Weights of a small transformer language model: 22 layers.
Each number is 128 + 32 x the weight over its row's rms, rounded and kept within 0 to 255. Layers, rows and columns count from 0. The size above them is the row's rms in percent of the matrix's.

# layer 9 MLP up, 896x448, rms 0.126, rows 96-99, columns 112-223
size [ 93  98 100  94]
[[168 166 138 178 150 152 110 148 121 121 147 137 103 129 178 138 130 157 124  99  90  90 133  89 105 124 123 118  90  88 131 165  94  52 139 103 169 112 113 162 141 111 140 188 128  87 121 142 117  95 122 114 161 158 131 131 126 144 166 116 170 145 173  83  98 130 178 148 108 140 116 134 107 175 152  90 109 152 140 121 140  82 149 163 150 161  67 154 131 153 119  60 125 137 118  98 146 158 158 222 156 153 135 116  82 146  70 140  83 112 106 167]
 [161 103 228 173  91 127 143  99  75 159 179 149 166 174 130 187 200 148 162 111 147 163  94 115  75 168 146 145 114 135 141 153 133 111  93 114 112 134 117 139  90 102 165 105 200  96 105 135 198 112 130 121  89 128  57 172 130 134 152 160 163 148 127 100  92 166 150 133 155 114 160 120 116  66 112 158 126 120 127 108 128 128 142 123 142 167 112 101 120 110 128 140 160 179 133 154  69 142  74 108 221 126 152 138 117 140 143 102 138 107  72 131]
 [148 146 181 156 144  87  99 127 103  65 164 145 127 184 149 158 146 217 128  86 164 132 137  79 111 102 124 151 122  96 140 114 185 194 203 127  83  77 201 174 189 136 134 127 165 154 159 174 208  75 160 148  66 109  85 122 145 121 158 157 114 176 157  85 148  75 119 108 156 126 135 164  60 154  92 191 115 166 159 143 115 150 165 164 125 159 128 146 156  94 123  95  70 178 138 181 133 176  69  77 153 166 144 152  90 112 179 172 129 123 118 162]
 [136 150 180 114 119 114  94 131 106  65 139 143 153 137 140 154 158 113 159 190 146 119  72  91  90 101  59 145 116 166 105 121 170 162 130 112 164  65 130 155 180  94  92 113 125 125 170 106 115 117 112 128 146 163  83 109 138 169 108 121 212  98 121  74 131  73 144 122 132 120 179 158 166 128  77 174 118 121 101  93 148 112 181 117 138 109 166  96 100 200 125 112  85 125 140  63 131 134 136 112 127 140 163 142 204 116 136 146 109 152 133  98]]
# layer 9 MLP down (transposed), 896x448, rms 0.121, rows 96-99, columns 112-223
size [ 95  98  99 100]
[[104 115 119  73 170 187 140 118 124 119  87 103  96 139 127 117 135 160  78 149 133  77 117 163 121  78 117  88  94 145  76 148  77  72 151 150 167 154 120 160 136 156 133 136 154 113 116 131 120 145 122 137 111 158 176 169 149 146 126  77 156 179 154 142  87 138 173 139 177 149  90 111 135 126 142 144 101  20 137  99 119  83  55 218 145 121 143 160 149 150 119 171 106 160  91 180 150 128  93 122 110 106 147 108  96  58 191 132 110 124 160  94]
 [189 139 132 110 141 134 123 112 105  99 153  99 127 145 115  85 191  78  81 202 151 113 112 184  93 102 117 136 113 113 142 141 137 118 135 142 132 105 149 147 146 128  94 130 135 140  71 174 111 115 152 110 163  82 143 194 141  77 117 154  56 122  79 181  88 129 152 161 163 135 139 112  85 156 153 129 162 145 126  92 131 119 100 156 140  51  99  85 125  57 138 108  96  95  99 119 159 156 118 171  89 147 130 124  93 114  82 138 118 105 185 146]
 [111 144 123 123 101 101 153 124 131 130 224 191  69 114  80 154 148  97 185 163 109 165 188 112 129  79 173 177  83 126 151 119 143 127 163 140 146  71 116 147  68 161 131 141 110 156 121 179 146 153 123  95 102 139 136 124 115 126 186 199  64 111 129  75 111 124 138 124 141  96 102  94 132 183 112 105 110 122 115 158  92 138 151 140 139 123 207 114 115  67 176 154 170 120 105 143 125  98  66 147 182 154 155 163 140 134 110 123  74 186 109 127]
 [146 180 139 141 120  93  83 161 107 120 105 158 158 167  98 133 165 164  98 159  94 112 162 119 130 181 160 144  73 101  77 165 119 118 115  97 145 167  76 181 143 143  93 151 142 141 163 136 117 125 163  55 100 164 142 218 214 145 104 158 157 100 109  95  74 107 126 195 160 122 149 159 136 132 117 137 121 105 136  91 119 135 145 127 147 127 148 104 182 107 150 168  88 171 168 135 214 187 123 141 107 171 151 167 101 111 136 169 126 113  98  96]]
# layer 9 MLP gate, 896x448, rms 0.124, rows 97-100, columns 112-223
size [ 98  97  95 100]
[[140 176 174 148 141 138 189 116 101  44  97 132 154 130  89 147 132 142 164  70 122 173 145 144 128 147 169 132 120 178 117  70 121 141 119 125 149 137 124 126 108 106 130 149 148  91 116 137 192 133 105 145 170  99  97 172 129 114 120 146 135 149 158 126 143 185 145 131 119 158 104 110 145  97  84 147 188 111 125 150 136 187 143 111 188  86 114  90 134  86  78 135 146 130 153 130 103 114 146 106 154 112 126 126 120  78 126 137 194 127  72 149]
 [101  52 111 107 138 119 166 125 121 174  99 147  75  73 158 140 128  61 139 101 170 100 173 164 156  84 123 167 123 147 183 169 133 113  81 174 144 128  56  84  66 156 129 118 148 148  77 164 162 176  79 130 135 162 105  67 169  99  97 138  38  94 114 132 152 157 134  92 142 124 143 121 107 159 134 156 162 141  73 131 142 132 152 122 116  76 159 126 158  77 174 153 136  86 204  62 121 121 100 151 149  54 155 183 177 120 155 146  96 134 107 145]
 [123 156 130 100 171 118 111 138 167 141 137 184 150  94 157 104 203 180 138 169 126 195 128 149 116 133 203  69 118 132  93 147 120 154 128 128 154  88 168 152 156 168  80 191 111 157 152  80 126  70 144 143 120 103 152 127 105  84  83 176 127 130  90  90 158 116  96 157 119 104 156 129  67 101  93 146 103 149  86 106 111 101 110 146 147 155 143 146 161 197 108 113 150 105 107 140 149 180 173 127 141 117 123 129  87 183 144 161 151 186 126 123]
 [142  81 123 101  90 177 104  98 126 131 119 133 115  42  56  80 196 127 102 116 126 129  69 102 177 131 101 128 171 116 124 151  86 114 180  60 110  93  98 135 156 124 155 137 114 137 142 106 120  94 169 101 141 193 123  66 159 164  44  90 195 115 103 143 179 144 130  85 102 151 151 151 127  75 127 144 125  88 119 132 130  62 165 113  97 101  88 104 176 111  97 147 142 154 158 139  79 140 143 159 151 158  93 109 134  99 154 128 148 151 126 203]]